config = dict(
    n_layer=20,
    d_model=256,
    n_head=12,
    n_kv_head=1,
    head_dim=32,
    d_mlp=1536,
    vocab_size=2048,
    activation='gelu',
    norm='layernorm',
    norm_place='pre',
    norm_eps=1e-05,
    positions='rope',
    rope_base=10000.0,
    rope_fraction=1.0,
    qk_norm=False,
    attn_scale=0.177,
    bias='none',
    tie_embeddings=True,
    parallel_block=True,
    init='orth',
    init_std_qkv=0.0265,
    init_std_o=0.0,
    init_std_up=0.0265,
    init_std_down=0.0,
    optimizer='muon_variant',
    lr=0.012,
    lr_mult_o=3.0,
    lr_mult_down=1.5,
    beta1=0.9,
    lr_head=0.0104,
    grad_clip=1.0,
    warmup_steps=200,
    schedule='cos',
    final_lr_fraction=0.0,
    batch_tokens=131072,
    seq_len=512,
    doc_mask=True,
    train_tokens=901300000,
    steps=6877,
    dataset='wikipedia_en',
)
Each number is 500 + 25 x the weight over its row's rms, rounded and kept within 0 to 999. Layers, rows and columns count from 0. Numbers have three digits each. The size before them is the row's rms in percent of the matrix's.

# layer 15 MLP down, 256x1536, rms 0.119, rows 0-213, columns 512-575
100:548476466491515536489433522511519462499542476467493487510507516472494494555484482497475490521466482506495503449484528504456464498485475535509523490487516503500492518488516445496475491537499512
099:505461513475514492491509506475472493504490538503454486527522479509538524512520493511550491456468499504506454526528540536501518548466522464500504486485470530459534521480539475520544537517494512
098:541475496439505453531490537528459502498496491510450555481513524491517484562519527514480464476474493486538517521522509521475500506542517471493504507488464530543522534539498515523478497520477496
097:490498470480546517500465455468543524491456510496519470510519465490514500524525495509509474479526500506508484489530487484474538463488501487498519485488531461491501469512510537540452536498507508
098:552480452513505483461477527533514494482528501511501495498542512496447521461549526535451478495491484500515506474509490516502493490469541490512497508493479520514520512539508516461482523471504481
099:523521454485519538530496535496498492502514487525472428499501539454459445521507487507549507481474522502477526548482464518531547507529485483520536544477454448458511510488546497485544495521510529
093:472513499484480473574538499472502487484522479475481503474489471508513461526452502477516484463503464513487518484545478493479506522447508476546473513475481507499517507502550460500497505531521499
098:486492466508520494429487506484493522520508482495501495491492520468471536509498487510474494496538532524490552493527519471507490535494454514500557526531566496473526469457515529496504435509557523
097:502511458483502495548496483523561495538467499548494539496501474509491515458517514482538511500515473485527466510484515490519527470470494518507519474557482477492529521510485521517496511501509511
100:492499514549484478511493500472487506524493511501470485486541501485469514492522494500480513534523511541501493504467518499492502516470525546566566515482493499492496482498481463488520537557508460
102:516518522512457476514496470513439531480490440524541540471501479495451460538520508504514524474490479477497493501497439509479510502525516517481531513508485457504501510475462493497501492541512467
097:523503510476481479463547473475452449488485483486532536463493464472513471476506521534543499515509512531527516545564504465494469460515487481489485514500517507514511525529462521488508501515494514
101:485535514529486519502486513485469490523502539474486479507454548519466511455502513517503521522429489495515478521505513505503480461557492519507523523512489493505527516490528503472434484570462525
101:541503459549486425535503495471480458477504513495496534486533524480441513512494457494510491470521439485491484499507518509479502481496491474493489504476519492504541525499508489513515503477514528
105:484485489473521476466521454538513506490472462506470520537510516530496486453504542540508511515517501491504482477482483454490477528497487493503559464507467482490495499498511448472468506497500510
099:514532491489514517512486480463470518479482512494445496512499477501506483508488507483430506488487497513518546528448446491484436534461443500481512497458496509541510528457475469523505489549529431
101:533504519495508543459484475511454484470495495515519460468473518484523495518547483488503454512522540483513511518463475509441486491480508519519537445480500534478483507508517529496510525466518466
103:487474479483531448530505556532535477539477538472473520486461499506480483518475496496489531513488522492505492464521493465451438493504513466533489500531492487519457486489489469521488538506519497
094:497528470437494546484510473484485485493482474505501505491526475493526500467502501498520521500496511525507455479508462556500455504539495501540480489488513523526530508490434468487552459480503480
101:472461520503492529454486535528468514488507523485473506509512559547470542472475520510501503504463512503527458522510471496476496497506465506489447479517517494489509522515477466439470454508516527
099:471508481468490488488507510494488431538512502521521526518475515478505460542465531460501468503513478490482532526544495522533540485491510523467487456482486493504468500514497518485440490442522480
099:498545522508491510513505450502526478517516470524488510486522489466459528520515490476496513441530483512515528517527511499512497478509511530474519500490552489495497492487488517460461536570536540
102:496533505565452512502546492526537536527501512466496499524504466523516519466497465460515495468496507502450468498470508477530486507515498468490490511478503528492483472506468568482458523490509474
102:535491507538544512523520489482527479513530488484482540502525496486492513460502500484498502490482522505448506527504498497504470528491486489543494532464458490535501503507469466543496506542467529
097:476470532509516489522472532531511446495504469530544563483486502519488467478503503472441471513496481495515526465548532534499525498514516478484507462533498542483515435469501511514507481479469512
103:516451501557502469485509475507518485523559481507467504488513520472507491515503469492576461516494518501475507482477530575519481453474496511493511481487482499496515476482498530512490491543509506
099:504457497503503481532511497501547556525524507533522537505470501491473495485469482500485513474517475517535488512494460482471480456474484535525437468526507494495509480495483498509511512529469501
094:505525490491446518465509496502531497464472459453562467467486432506478510547476537473532489468490511489498480510515519487525467524486522512473488436516448496497498473503459508537552488481521461
098:462515528504513544487517604489494481490547500523475489509527453552494487539491540518479472514492502513498510483523495498496473513469528513460429510477510547483524511471526477482493473501452476
098:479536475478502475520493498468452498545496501461494497471480535559491498504546494505464537504502502486466515503535495463500501496498531534540518546521512483495460505503466499461509485504507498
097:480522475525490496513484514470511490541477504478492530475534503509481488490492520512511533471518508521486536512509438525499498525524479523494504532517506521474471440513488487492488500536495522
099:524546480526540502533497510503548472480490487484531499498515493495504543426505510504477491525520489508510482474498520502534495511488506530520538507493489494524516474491493482480521471510524498
093:499503462513509514516455532520452507556484479496492487517497501481501467497544526497479516551498483503497514474539557521499512478501521538524456479496523482507501513508489580502481498512516493
101:468523500465529498469539427484478522488496455472497458470492514458528464560480543500469506536504505473517515537508462519525518473480480487461485537490514430497487483501478514541530467488515491
102:476486488491483509514520518508504504498519473491489509520495520491462514512523510509499542504514493490493470516476499484513484486494485493515495528471492547515508512503497488548503534500537509
096:450481497480517456517526484497502477462460531559479460434494466504531523547475471519470493510478482490473536515521472472540555457528444498538519509538522515502497487478510545504532491496489486
097:470488547488464458571509544476493522531486526496507540541485508538454512463474501461507492514516516540509484478499497472505490522470465547499458516534494475459470501475461475515495491492525470
101:489494520533500453517525489514536476493521454503477522556507514523516524502504508478499502507455476477467479495501513526459488414500540535476526458504503561484512495503491468500486484496501522
098:529491475483463484508464516519514486472429491514525520535501530505482529511500512480518511506499525505470539488515553521537562531485514499451527481538518533493484498506478550528480519468513488
099:484448473495488463488542523487503490534520533484493500525507495463481510511514545492516488489525490511497481502486558498532523504506518492484536488513498489493477473453494528504491469516515507
097:554494525499569524456473491508532521516497514484555479506512492499477514503527525473493526487517467460483551506546479533493510473516498482499450511528510544550527486500523539456531489510510475
096:476530490507493499517501497493496475453495517491481479465501497539479477504489506536469478488505471448504474465476482491530465527494512482512472511523486517498449480514496541532517513512502500
102:523478486481484470491492582531478524485491537492518513487473517472481523509504515509551490509498481493509522519478508532469531493509488505475464518519501507495509453498529497458491516466511508
100:520497478468473464490548528457461481491500488503471472524506516533456500495502557507502500516520541495512510515494485497480494474530491476493522484503500498496476487515469498508556535540520540
102:495471498526535533494482446471499473509510464509533479531482539464495468496518532523470469501493479473505532483511516490476497457485497551504493475433516463505555500529484515516505454460498468
097:445528489501432483532499465512474502543475489497488476494472527454531460511448507483492504512541503481510504509482475526485531502585456540496498501512508551539511479454501489513466483525511552
099:466508495466544521497487462560496523473443521530514521483512516496504521470493512472517531446501501542502522502545490486516502505532529500513503494477532519528484547518485499504472491483501445
098:528473497506493526501479500484488507494487510486506519512480500466499562490481490461508472486515496469432518480479466515469475518531454509470515531521483438458504476491518510479495513489503473
096:536479520523536493518507486492526500509513477508477499443473522487507467487493482539523494450482489515540455505514489509471470527483515501523469482476491533507517523511490496501497530514455515
099:517508522436497442513493495511484502479504481462496475516512515509495524462500512479467482504479505477492493514469539495518544472460518500486507494503508484453519478506539475506523489434494469
101:524505472460519537519506468480463430527494497519498538541462509514494492514523488501524533494492484482523481493458479477502486542528505520515482514533517469523525527510455528543537504498499516
099:487561543503447496488514522499530559478523512521487491505484512478505544477491517460558514500510469482488533488458487551497520474474496544506511503538536512496473488460515498521537545523533502
097:466480463535504510508511465465530545528512501479500492516497488542526488513513496463511494481518543477494499504496513503476566474461505475531494529471506482522493519532516496539497510441491487
099:527472524498470471533529492518527508504515455480504486531513538484489487515542462518497526502493525468519494519513512513538521525485485527526531459494485513493488506510498486513524521525512502
097:485493471498550486476499544493518484471500541542518475547467484500477499431539497518445510482522512484479523539476529475497523512466486522502518497490543496507495482500492485522497497480519508
106:493495516477487552519531547495455522466452492443493444462490514530487515531497484502462466520467517493535505490485463461485513486512516487477492542511502510507469478510503488498493458489482491
096:501491496492508462510526485502494520543488526477525494431466523536488488469516559541529498520493523465498496484470505466495484534445526486448530511508478524501539497506483508556465472524461508
099:528530474505482521499555502495490523536550508512506472515540503487498531563443525461492535497496456497520477515519508478502516481501499460482474472469517489536511496509506455500509462521503525
097:515521576534506501477488472501482524472507542470441477503499472539465542470515466462501528490524582475497523486486507470519473485514474461484493535506505509499484463460494511493524527484486461
103:509518482530488505501462507475489514515522489506521493476569505508461555468467447485548507483505562452493507522520498496491521508493534505530496539489497496465475513512473528482517505495505485
100:571478486547545497469511504520534495520491529530549534534524453502477472515529526504527490479521518516492530544539516508485481552463521493490514472452491513476519497556509476504487535509532458
099:457503468486507428496537514518523507510479470529505527478500465503477485476513497474495520552508479496527470520515527550508556522515497486478550516506502499489506479540532497486467504482567550
098:458483496536469508515510537527485506478518534540512473553457513544515506486524485528514498520529511521476488484533489509509479466497520504535504467489483517469500537517484479498531452534533505
106:499514477490561497505503512479463507515448492506466517543515535532517503516476462483509515484558468446505522537465515469505514536498500483514492533520480500427438467523531509515532511508491480
097:462534463505508517530540536510547503489557522480475530481493508525535533472521533452491495493520495490536490484496510497488489498492481528516462523463492523522495504493516451463531495497508453
099:511487491470482498516507502465476464546480476458513491450505511470523481493464513502477521492525524532503478505525524495517468487515479492507486481471534515556523506512563493477455491500542475
102:506469486475527509467476473469520481502564505503510537456506530475488477523492461532538492496475470483514491508518490455508498489480528475509495477487527526503506494498520506478485489444420472
108:483529495491495520501546487511495488496474502493547498468459497498480509530487493484472525465487454506484463475492548509476511523483503488473504490442483494509528460544484520484484490524500516
096:513504514515482495474553505514502506528531497462471450476486551517494521477447486434481529540516481497478485532533505484507503514445531463459501506507519544487495495520485531504491479499471505
102:521527528477488499462497516502546523503527554501498504484512512469497525524474500511550483517500536522508484484457497490512479483456504515486504477493488512502501522516490525545504526455504515
101:472468471440494469498508537494479457498460494512476508504443474514529495525491568530457495458515508513499542504513479502479513496476467488485470487488503519468528492508523513498538516481508518
097:511475467500470502522496513535554478525533478455509538519514497490507504511535529502503484538513441485457557537468533494506487529510493482526499522494452489531509517510547515500514516526490483
099:495523540507449509499453512486496540488454500513507535484491503541517503467508479512518508478504476498507502481553524509509522475471467480526452555499471480516468550503487498443534494512509502
098:492499473491472521524455519497469506516511518516452450530472506523483484505474512474480501486513498526522468507516521466545515553488458456495484462525507476528472541492503503470528498535461463
102:519519492515489487517456503501545528490484512553520485479526463496483554465489516485456509483499536533545463511500493512478459475528502524476483503494491511502467522497505514490449490519517454
099:524530499455524480447518521457505485519514480496482496495484474483484455449514483502449488496494502491500482508484513514468514473471502497499484516501544481525511497507488507475471511486497545
096:502498441506527491529490477489487506496516526538484494560491486557493573540504479495481530502491515528501501462508521534480543480517532529494499453513541519518528502537493465505516493483493480
101:464532507552528501516521555485498520481490529513492475460534500469514481512544464512505544473482494550477512462513496460502465515470468474524504499503484534456493503495485520496478488509471462
097:508534460512511512519476487498466485481552513498541490455517486527516482494491510476503485470474479487502546526458495530460487495501514489492464519465522511508472451509443520516520498510498560
100:494511491494500481487477540525490519492530505535524453460509525477529501482536495524500497485498500499485495538512472539549481503488535481513507480525515510512480458500475463499498503495472509
098:527548503498494464493520543463512503482462499511490506524473500519467514529500500500522500529518505479465475523485535536510461506467484497481509515481500493500495522500488521531482528497518496
101:507471496514518512541501447485501527464489515554464490486490497481487455491533479459532485548486443494512533506481477504493474531530541472515514429513489549519507516522525533491475517500528478
099:543490546555464502477494482524525487494487431526511511486489508511489521493490524532514471533485518453475482532487514455469502466520513503490496470540514490454430457524532491487513518505491490
098:482478509473512470516471488520496474429529497504509472473473494484533496494501500503501455504495469499535488508483478470505526560510460503512474486521502516466485479502466459542509471519488476
102:502520489510487450514483530502491523498512505523496525506506473520492478452470496507481509488510497509477455476502482498554513561467533466487525489496498496454488539557531501470480524519499512
101:507508500443511525440476539489482483537464526499496527498511503510511474476468492490486498513515485509497511505525521486531491504497473484431483531518473493545500491510467529505529480508531509
096:542508535508480476497489569531512489504546473496511494481504462517481493459487541530477522483519476491518470507480503543534466532467498481541517493493484501460500500468502537540515483502464480
096:482468531486502480495530500519519434459517494479546481489486480478457487488495531469493524492481542480507528507447500472506468487497507462491521503446584474518471524488519494508504507480548474
101:504528476510495491515512556461522552483478520478529506535469515477514527500516521465524468533518520566474517495487464479472478501497467525523508541536487469508486525463559526500466519508530524
100:485473493540491448516496522503516509479490520449482499548479443489500498535485586482547511502482515491491543486476490505490499555500467480501471492510497483501480532495454471483519462517498512
100:457504479528499544531502452514493492454486498491544522511548481511509469516501531510533486550481489462490508518504500464533525510456515515520506543542509501509467528461536532469505549486476501
103:473446472492519509461510467503483516501450491500527505473487510471499516515447477540516472464530475471498509499527465475507509499510507530537507505486509495482492478477506484463496488524515487
101:492546490466502513529461512555477481471533471460464496471489474487486458455498493497510449486528497514466505487474483494489539473530518480570549507536524473466474499526499510494487486465506520
107:492529519462517528521456479463534512520500530497501537473500492475526490469486461565529511458496527567504493466546522503503543521514515470512497518525487464495512483452492482510499457452472544
098:471507496493512505521507553464507497535492506471449486538527489469478534488552490478494457493529496561510539499483454472514455457533516500490465493499508482531496529490503524544523509481519503
096:513496501510466475479501501522521446516537485475471510530479493514456485518509468485508494503542524508487519477495506495475503474539537533498504493542508499489459515470507469464472533523546539
100:478461493476444479487493501502456477514507518527532476583475499509509576453494471511496506534501508489506424475508502503483506489483495483491517482472557523502507500492509519517511527514488491
095:498531496502491495492480493497509488487535470543521475497495510474471527495529476504449475534503470484500504524517531483572504505488536488495528511480481481484491522483551479479490540517510519
099:477532528494484534499522469491485535494488525534498483538492494484488542456521482495534493515468491468519508484491447530528458520502510481544533501469527478485509503469525548524508491520473501
098:499528507516470501508526495526516515476534507450529513522522481478513497490484485515501486545513507524503496490502501500503496502527488511481486537506490501472497498476493523515473517476475486
103:460498486478509535515474472497519481506488514503503518487548466491524462506493518497473536465536508473522475456466468506503479490477481550501497459439514508573547503519500531464557474476542515
095:506472480484521520526494527453507534508485544498485490514469518526458489491513503478485547488536502531493474489498484519489473535489488485499514483505526478513531470490520474510540535532504532
099:467479516509487471516510530518517511511453515494454489524465502529513498489495514464456494503493477480497466501501515490537529513487478540488535509478519556504519492509467488535483516458487485
093:484468504524515530483535503489532470445497496533492483487496463506504515470515483466533493511510507492482513486451484456516456509516511451518465511488470509513482543509510467499490523484491494
101:508516486463497532483532475480492530459492488521535507502517483502459489549517530466537513545533467514518501505457546512485455488486496557486508522435471481489498450511504496516497525479532542
103:495487487546460483494557444486490475487490524505484506476512468549484479426494442505475553479506540451465514483538493485520484490515510494507486459512483480514537514479474476516480525486549497
099:481479526449552495467489457476523530503518511484484501442489518515523507516519468486501464478473544464473489461544513552472521505501516483489498478510514506500493512538452484477496483504494500
100:522527520517489510459529479479481466500533523493494514499507501496482488471501462481507465520465507520508513490483498473465504490501497478523507492472562475498510489490510519495491541486511511
095:458490495502514567460470513486480497526499480473466494482513492503484487541525523542519508463518507485524475476467506482492533480497493548486519454519490494466539468514493517478531499475504442
101:508486499494509508504470538524445558492520471516495487486482546479492515536497527533468484510466526501491471512542507534545490458470472542487525464495518495507530484484489459479472506494559511
098:506513496475502562521501480528492484511500467526526542483510497503503542513523482519502482494484514475459508500489484562475488468511489502518488482485507513480523508512485494521506461485482507
100:513529508502519515464495477459490504496565491489481477472522452512518470481482472498496516497491512484485492478486499534463490493455514496518485520515469505491475492473493513505473508483503529
107:514498471496503486456483520525483529547533475517557479517507507562504469471498486494482492525534446497556448498533511474512517473496469496423538500465523515505480538518493443480489485520522483
098:488515442492517484515447488488489482483489509501464510508507513512483441483521479523481486487476480496539510498488508570503466553512473493516545494466486500507508501496471495495514543487522439
098:485490452492494514555466523514465524526459463490555536448514517515517510554520474495506443491511493446505525491503500474510488499521474458498486523552478489506481502545457530522454494560525516
096:505480503506483466520505486488484535501503500530502479478497466514504533469528504527516485513498461496515452509517467467479518514529499441498538477489456462534531523550498495503470496507492434
096:484480501523488505485519544504513502543472564479505476511497502481551477497488536446453501515499492534514543484479539472483492482517541518509503463498498523503534485523471465460526494492487494
097:545532487480563515528576517525511515522475493485494498480519479521512470491506466534474510520500499482497485488473494520502513460486461516447480492465549479487457513484465570525551494480520471
103:521470462497487487473514501502497543511477493469536488485452504535559526458490514502441494521501508485536509467514498534496550484494516506483490447466506566507494465499523491499523483476487529
096:474527539499526521469524441465522482495435517505503487486470494504433524511502495465492508506478497442557529501520484459525544491478491539516515546497554508519487501539521474495461493520491492
099:501509501472529526511501538484488497483501513525507485497508502507490510499488528518482481537459518486476495493531489547473509503441508527549501509517524461500556493456480507489507509452539487
102:496472509514470493484557496501530508530457526497507518492405473480504486490480520483498494506539527529473473511484501533479534498542529508505448434536538463463494501519423500516519492489538513
100:480530511502485490469446469480510458515481507473518493483506532492507525506476497425491509470449514525513545511504500494515545479527511462413483492465492472503475521499506449535516509491533521
159:480486532532512540464494458569551496522533493495495511493501551524512469491540489507487470459527506502515520519496485459499478532517513532482483498492514464480516516502476490538467510533454498
097:518507499483469498503506494527519489512493509505543468519504502505494478516435498523493513471497506541524495491482441503498501478547449523489499512503461521486489534518487534482507492453482467
103:504517550533511490518492510494496479445495487488528521529534510477527509502528469481487494542473523498510502475491468470522537505494511508502495493488484502500502493498506506469522490500474493
105:487512546499481499491506464508479474477487555489509448509514494484491504498503504497491499485482497506499501475496528505475488496521532558477479493507513470455491498493542555503487534534509531
099:485442515513484536492487535526513484493478451500477513498520517459470529475482482480552493457516485478419510551457491429507471494488473545512504500510493486540482504458467544495518472499504510
101:493500490473536514530487477509486494434481581530525475493492492484511502498546482464460506525497534482454517476498489513485474497498495499539523500461488494475555488461480524486502502547499485
099:543489523487457458468455492522484541539438503529482533494485443528489513497526454505547477486512489505503514476576529483515514464501532517473489541554476468512493468522480489526531473503514482
100:483536497514488485491486455494523523504549475514473500543444507508495476526531514528529532494457541469503498470490490501463520523516516535545528520488485478472481513500500472497442503519496511
102:490491473531498468538523475481527512494489480536511495512502498464507494474523456509529453535530470489478472513500500508539504482482480515519527505492559553540513479513525478487501490540505503
102:477555513506541454477501490472487561522500485512521457492550499523535478494513505519484508485500541493507460463465477502483499515512507495514483508469478539512533530499499475476487498519535502
098:552549513478464491532494506496505501544477479464528510475511478492517480501476501501467509494517475481489468446515510473516521458490491501501485520525492512530508525521465545454479490517468528
101:503491524520465470517464465502513528492475509489505460479493484528495512504502468520489467541496468517483464466497472496477496534468468523514483524460501515483465497516504421502504531485533449
100:489511513518532516498498495477493517493525526503484495507563483461511500522543486495482545509495505484508525504479505497530505534499529449498455504487530524469495472506456490518485529513500509
101:487526474512517502489504521509513487477495497501506542461478468464498474517491464484472482530502519484519530495502534468467483505504492461491531487471509477504522534522476457529510535447511516
101:507488508509505493488518502497483497469470497511483502544498477493499530527528499459515511484483448495487560479530486523510544481548504504515501502486525539511541539531501489518514518467559505
099:496468544503482475516503516474478497514534502504453510486471505494519551485500527490478487483512498496460546512532497513490521511520474523519505457515498518541493517491484485495505491494510479
099:480541510536468508489498495479478461473502500479454552481485467534490513532488534494521499521482502486466521468487519535511490512575497491516503513504473518475520503477519456496507485516496515
102:494514481484494489527492473494484525478526475532449504478478518495503473529498537500533520488488477521509500531478438487490493506485487497502530501510483502486500496516498465475465471521519546
101:500510507476482488537514542498551501465504503517491457478499473474497453498513474521516432457466471479475524472485456467468508469496498492485498531481538472471505495535498513494478491496492551
095:484474486509538497481490494474500529541469474492470499511503462503509468521490501495495513492549551500497483508477514469488542536488483463513507538518522526505509528481545531510497485515488437
106:486502513529495516507514462523512509511509508504489479469534506473533536512481512462506471522512527486468523454512471490531495512481492515459497526525497480508460509470528512476504463511495501
096:526486523483516460490529517509528467495481529507558507492482497517487474470457514537488528446486480488542519519513461477499495498496505524500516527534493539486491478461507507473563519474497506
099:499475532478535531480510485518465473500497504460495495501477497466484547479492512528523533453516514520495458490494506505432506473491514553469407517525517494532526527528506548495534485469467516
098:483508520491496505526492504501488561503500508584514508475544462505499463489489495478539509505504474515510500537509556529500480481505498510471514535471523539493507464537532507459510490525472510
099:529460522503437442536473506512512484501530489553529485526498509490466470505470449502496539493477454497493535484481503542518471477477500447509501455497490475494505512540503482496501477520505486
097:480450519484498463520504510493491523503505501510454537517527470511522480502502505487520528469494462513516461557476508500506506552524466512524438532489467478499514536468518486508523474511487511
100:519480517520524523502500499544522476497529496516511466530493475521516524466501544524438480530514515517502477491479494477488496485493537516503543493488566564475479501446533530525467493473504499
098:489547482491503553494477484534536528476512490505567531513490504508495461504489495507488493488499516479466503482557460480529506465461498463494511532499494453495492493455474501465510472511526537
096:481472479524493491500495491488462484502466493553508497538498500529535497510489535548539525475511523515517497537516495502523498506474520516476513512521482548511436463487485471494444455501456522
097:485485463501506513499502495509462495518494492506491548474516503507476500492510500500501540479493451504494488449484489527490500509512537508512527497497481502472528501500520547531480495512528473
097:483441491533491522475467497506524450455497509482481548481479476494506485523498528506462457499480480524445496488498512511476517525504440489503505532562524508494501466455547555426493525542504522
098:474500554530490512493501496498508486543500464510522498496512505443509500483507507441520506504486536500481488510516472498524511558517462482481469512529462477493519524485494520479511476485485519
101:555507465484499480517488537526519505534491520517537512507503512523522503514475516525512491522507537517459491547515489468533487520519493513457502518524435473511540449527501454467489469524525492
096:527519522521520482553490505510504520486530494517505507490521471478446492470479503518447496489483549528502473535455498532502518522468524472475519492498483461477508479468519510506482521544504501
101:521525502474530499511470525553529536481474511536453509490516462497488537518501495535545497516463512532501509546537504495477504494520480471466499491549473507449465489520461446529485440493536480
102:528521483511519505501488508505517489471518511501501514484502524468513485498491496471512500521495448507517492492503524500461486546532467561517509465480459514501486495509518551494540534489479530
098:512505499497515470544487476512466510505554485465501544490539523457501522512487469496516539490488465483510494526458486527453498485500562504516501530487509481476486486532458471480499486528506509
100:498472483504511492494477549477512507483496471497532511479499519471451516488511488519501483496490479483492528492505505516493521482563493496506468511529496529509524534530495514497529489500499500
100:480528492511496490535439497484500489488509533484515501518492533516521524530501478485483490495524497519511520456515490527496519496497496464476468475478529486506462526532522457527538500533493507
094:505499505504507496530482470500464541507516470463471473430492478546515550500532457462497487462453475501521458506522517529536471516492504505497507464515487491519514491499538518491511507480485500
099:506491467530501473492457520505509475450515536538533524526499508470503479499511459486504495559480491485517490486527506497549484495517511447513519493468455472529477484524531515491478527511488505
102:511468541505489512480485485486443491501500467483503434473513490509536494471450452480527500518465499532453514503473443509492507534535528502461519494534514486462522495491506451499503477524458450
099:500482527499464468508504467490507497505463486508489477487483540481524542495525490507528474447495532522499456492492473492499506490507509481496489458518473492515488485541503510525504447523496476
100:570544539487530472528517503515530532524495476512496529512532489488514490534495510497464518540502509510484510511502481511523476469477479542480534483488497523493500519517535524468471514553472470
097:514532492503513494496552493464467457486479479496488503476500526526494496523473497527525505479471507489499500501499476515491525517488508553519483500517490513512506511461475465487489531495505496
100:485482438489566485486507507509535488495455534500418474517475487522493482552509517494473497528506493479520483481520490528518498477515481450522521502523498533489467518507531509496476550490498495
102:472463482525522499535498539508502491541521517497521502536488523530484523471512528468491462493514526523510523524493556475539480464530492441526457454500512517458501500528478518524487508527457497
094:464539544497490491504451480533504479527508491436541510489516535556478493496482472480498470439477507509483521502515572501489492497466440484492467555501463487506528479494528525454473490507484502
096:509567486500524509508514513510512549515496530489498499536512541508489500508529480505507540507540535514495490497472518472537478506520472459531473507505553470522491475452519484481489507480509486
097:507527530506507511517508460518533508493489532560491490503476513494510520550501536520483530507494511516501484525517506484534507524504528526516532515486494553508537485504513485505502529479432509
097:484474523507487506552490502450551486448512511522465502497506509516516496567492489488519531516460498497495528462485522546535469510495531452472498499477491501537559513516481519478511488534534488
102:485513516474494540474493555502483521474491504452515505500568509475512536549514448497552518583464516501482487511495480471572468442474523531478540493510468520504500508517490485537430527507492456
101:495508519508515533507477547485474481537484495484507511486499504548490507450498485555502466493512536515523475514535499497505512525538510494475492500478488493492502539477497481539486495484469551
095:498542465531501499529466499496501519577480485513501489524506492483511511477503478562483491485511502507470467502497497497481497499510474500468534559536472512512459506488477509513521494497496490
095:539495494538483507518513506498501494473505489498536443493491484469488522516501460485491524505472510537497461482535517488474570533468493532510569530533481485486497506466539494489477510508418506
100:470536462461461504484492456513470505485534495446482468495494445471574446525442557495481526516445448481481487501524497509489562498523503450485501530508540528529507510460501527489485505495499534
099:520514524517510490473517514476506472549531500532472534477484553479479486489479521499455468493500532484474473570477520499522456482504490471530492494503518501499459538551484481490480496510486498
100:477490489522491482484530488507484506498477508500519479540439505491543497507510493521514505510540491517446477503546469493513542481541523471488482485498536494478523493543533495476502497489452514
095:499538473499465494530540514495514536531563486532498509525505552533492480481503530507492459568556470520499522465497506506487487540511526532480465530490507522488508476557530500522473470516530500
096:475478495531452521525502477509514489473502543503492469480470516496536465462500514491517528449492473526530501541495497461491434499535491504510516535487517486478508501516505499553530491504482496
098:515513491506488511473502392483491501510448467522463492513459462488529479520538506491481524449487534526530525506500479509492495547533523489517533505531512465472510456494501474492470511515482522
119:545536508476497490525504501536548532498535486499483504497565508503540478476450474503476540531525497522489525510454495573464523546540497526475526506482513525522530511495484467504489543433500473
096:529517544506549548480486501509525494505519525480513503495492476485492506525523473477499486468523506490515539510557512551500518511497495469481484504495489506505517456508472543505511514519488495
098:483482522504504525496536512485458493566469542526506510504517527485479487512531465532514527525509482520508553526516507478502508523492508518504505530485509448506554533480522470523495503462506490
094:472502558478478484526527526551504537455524476517495505490516513481522513520507505537514504509495457519523549492475525480506537469492510487492483513501515527511512513517517464497542549516487473
100:490482513516477544501453531486483548481500471503513497517494512535483503526497488523512451529504522491513534540489469502502476488471512539552487472503503496521508532534511507487478495479563498
097:452467464517532434493479482484429516460477494494508512544520503478492462537496496496471511505509533508429493496543498499506502528488468527544473532514519521467468522520508503488509483497517490
102:447550496570505489528499486516517536497464509518489515556481526557460514492492482492557501494519483516483540550496537463478535500525506497527557520502511521473517465476454500503496506538488523
099:473492507484447522520503473478513443491510473522484513517495518513523484507505503452499549479523497511478454499564486487531462480483514445469529523526501501499477475528503506477488475496528506
100:464503535495495512478507477478493485508508540472464482524472504512523504503453471500524532488476489504501481507521521518505545501493474507509518503532489458513499508499507532502530494489467501
098:525524540476506524518493514519520491469545457520508459493486506466501467530508450469507494506513497508505496512506468456492481538486509473500475489505523467488462479544493464491504499488464515
098:520495485505546509498515479477489532519480467501488449502497516531513494493473483552483460484512507483479466545499540500527547541532507500486494500496515527508460513479574513486490488479493484
097:527498490483489493489507533527432539516530519493519500463491546515510483504493515495548495516499490466532495527522507473522487462516527499442475504512531492521486485515497491536494483487482521
102:518485529482459440512520483498514459464513496526506504503558500495499429487472508496512478534480530528471487490492505473481521486495527465512464519473492495530524482495503501504482513459445525
098:519500509505521502524493499482477492459520489510543517551551521503513492485471477484528530495477518469513494516495450475502486475463503453439458488496499478496492472464481477509491505478512467
097:545501536527492521478487524539524506443534519480544478509531538515516512509492510506506479465486517463540532502504494481493480549483547484491481488471503464509502509519484476506515500495508505
099:489462497505476494487503516486465481532501504465458476514466507508438475454515508540453541535478481507475466486539523508469508507480498474515490488482492527535496540519507500515490496504477488
095:481509481487486494480474513505512509500471495456481535558469464505494513483516544513502474508478518537537517493483518506462479529529477498484500480493476524494469490505527485494483514532472521
098:553504479518519527504515474501517525466532510479452520494559460518505474501481469476446456524517492498486531497495492524487527515501473511517503475507501499508514507503476503486487483547485512
099:508514482456506511552510538500458472460503487451492502516514483461522510508495495538501457530506517477523502488478462486513544468508480522501534447482500527482454470528490493499502451486485550
098:516437472492506525512468526493499505522490489458518491523466531500493526469496529475522482483479532483533514509505457504498498511508464469502509463521513511535528501491459514455504471496540493
096:523518485499481484483481509472506509488488487452510472560491445511483492503514531465487504560548486498520510513512532501500532507486511477507457474545480526501540550486508483495507502513508509
100:467470496492504511502524447502521537477510512474495509511563511452532516533486526508508480541460494506541516528497497492538500480500508450507456513526515539527479498490512523538488543480495522
100:498492492464525487457476495495504508490507505482523513490496460506523544539488502516518457486476519502503519543493486490508532487479500526473489476522464511480514481478504519513500482501498522
100:506501501533481471466480515513479500449426524495453509515490520478529511501481511535518521561475503511475487501516484511496493533519493486454462512500499503474469523505482525503496472517516516
098:476477445522496455465521534488478483473521526504507530477530493442490487511522496521500502498529504519560535537486525525492531480523492505535486494509525470503412506493486503507467457473467502
099:571532486511533531506466490511516483491546536493498505433490512450501507460526510508496500492479494516510522512515508498511494491491484539506527492505489467530494510490504446504515472521481520
097:485528515481459485541454472498518501504497531513496518484456541543485510541475524532492501514515482484508483513524522513487498500504482531499504458516513459505514470471505497517492474478478518
097:478504482446455526508534499478490506517501492480545487515501499508486537499502488508478508506491485534471503485497503500470487489543496521546490484527481461478509483457515495539510519455475529
101:499507473479415481479476522480529517533530527491491544502478505467493519505484525508495509484442518498515490508474532524528487479494475553491512557498474529512499495517500511523554478476513547
100:506470513489487527450509503490497490487482514519499522483539519478504470497512474490486535516485513492531515531509523477497545515541467487496484496532498515534505494464487490522480469524504497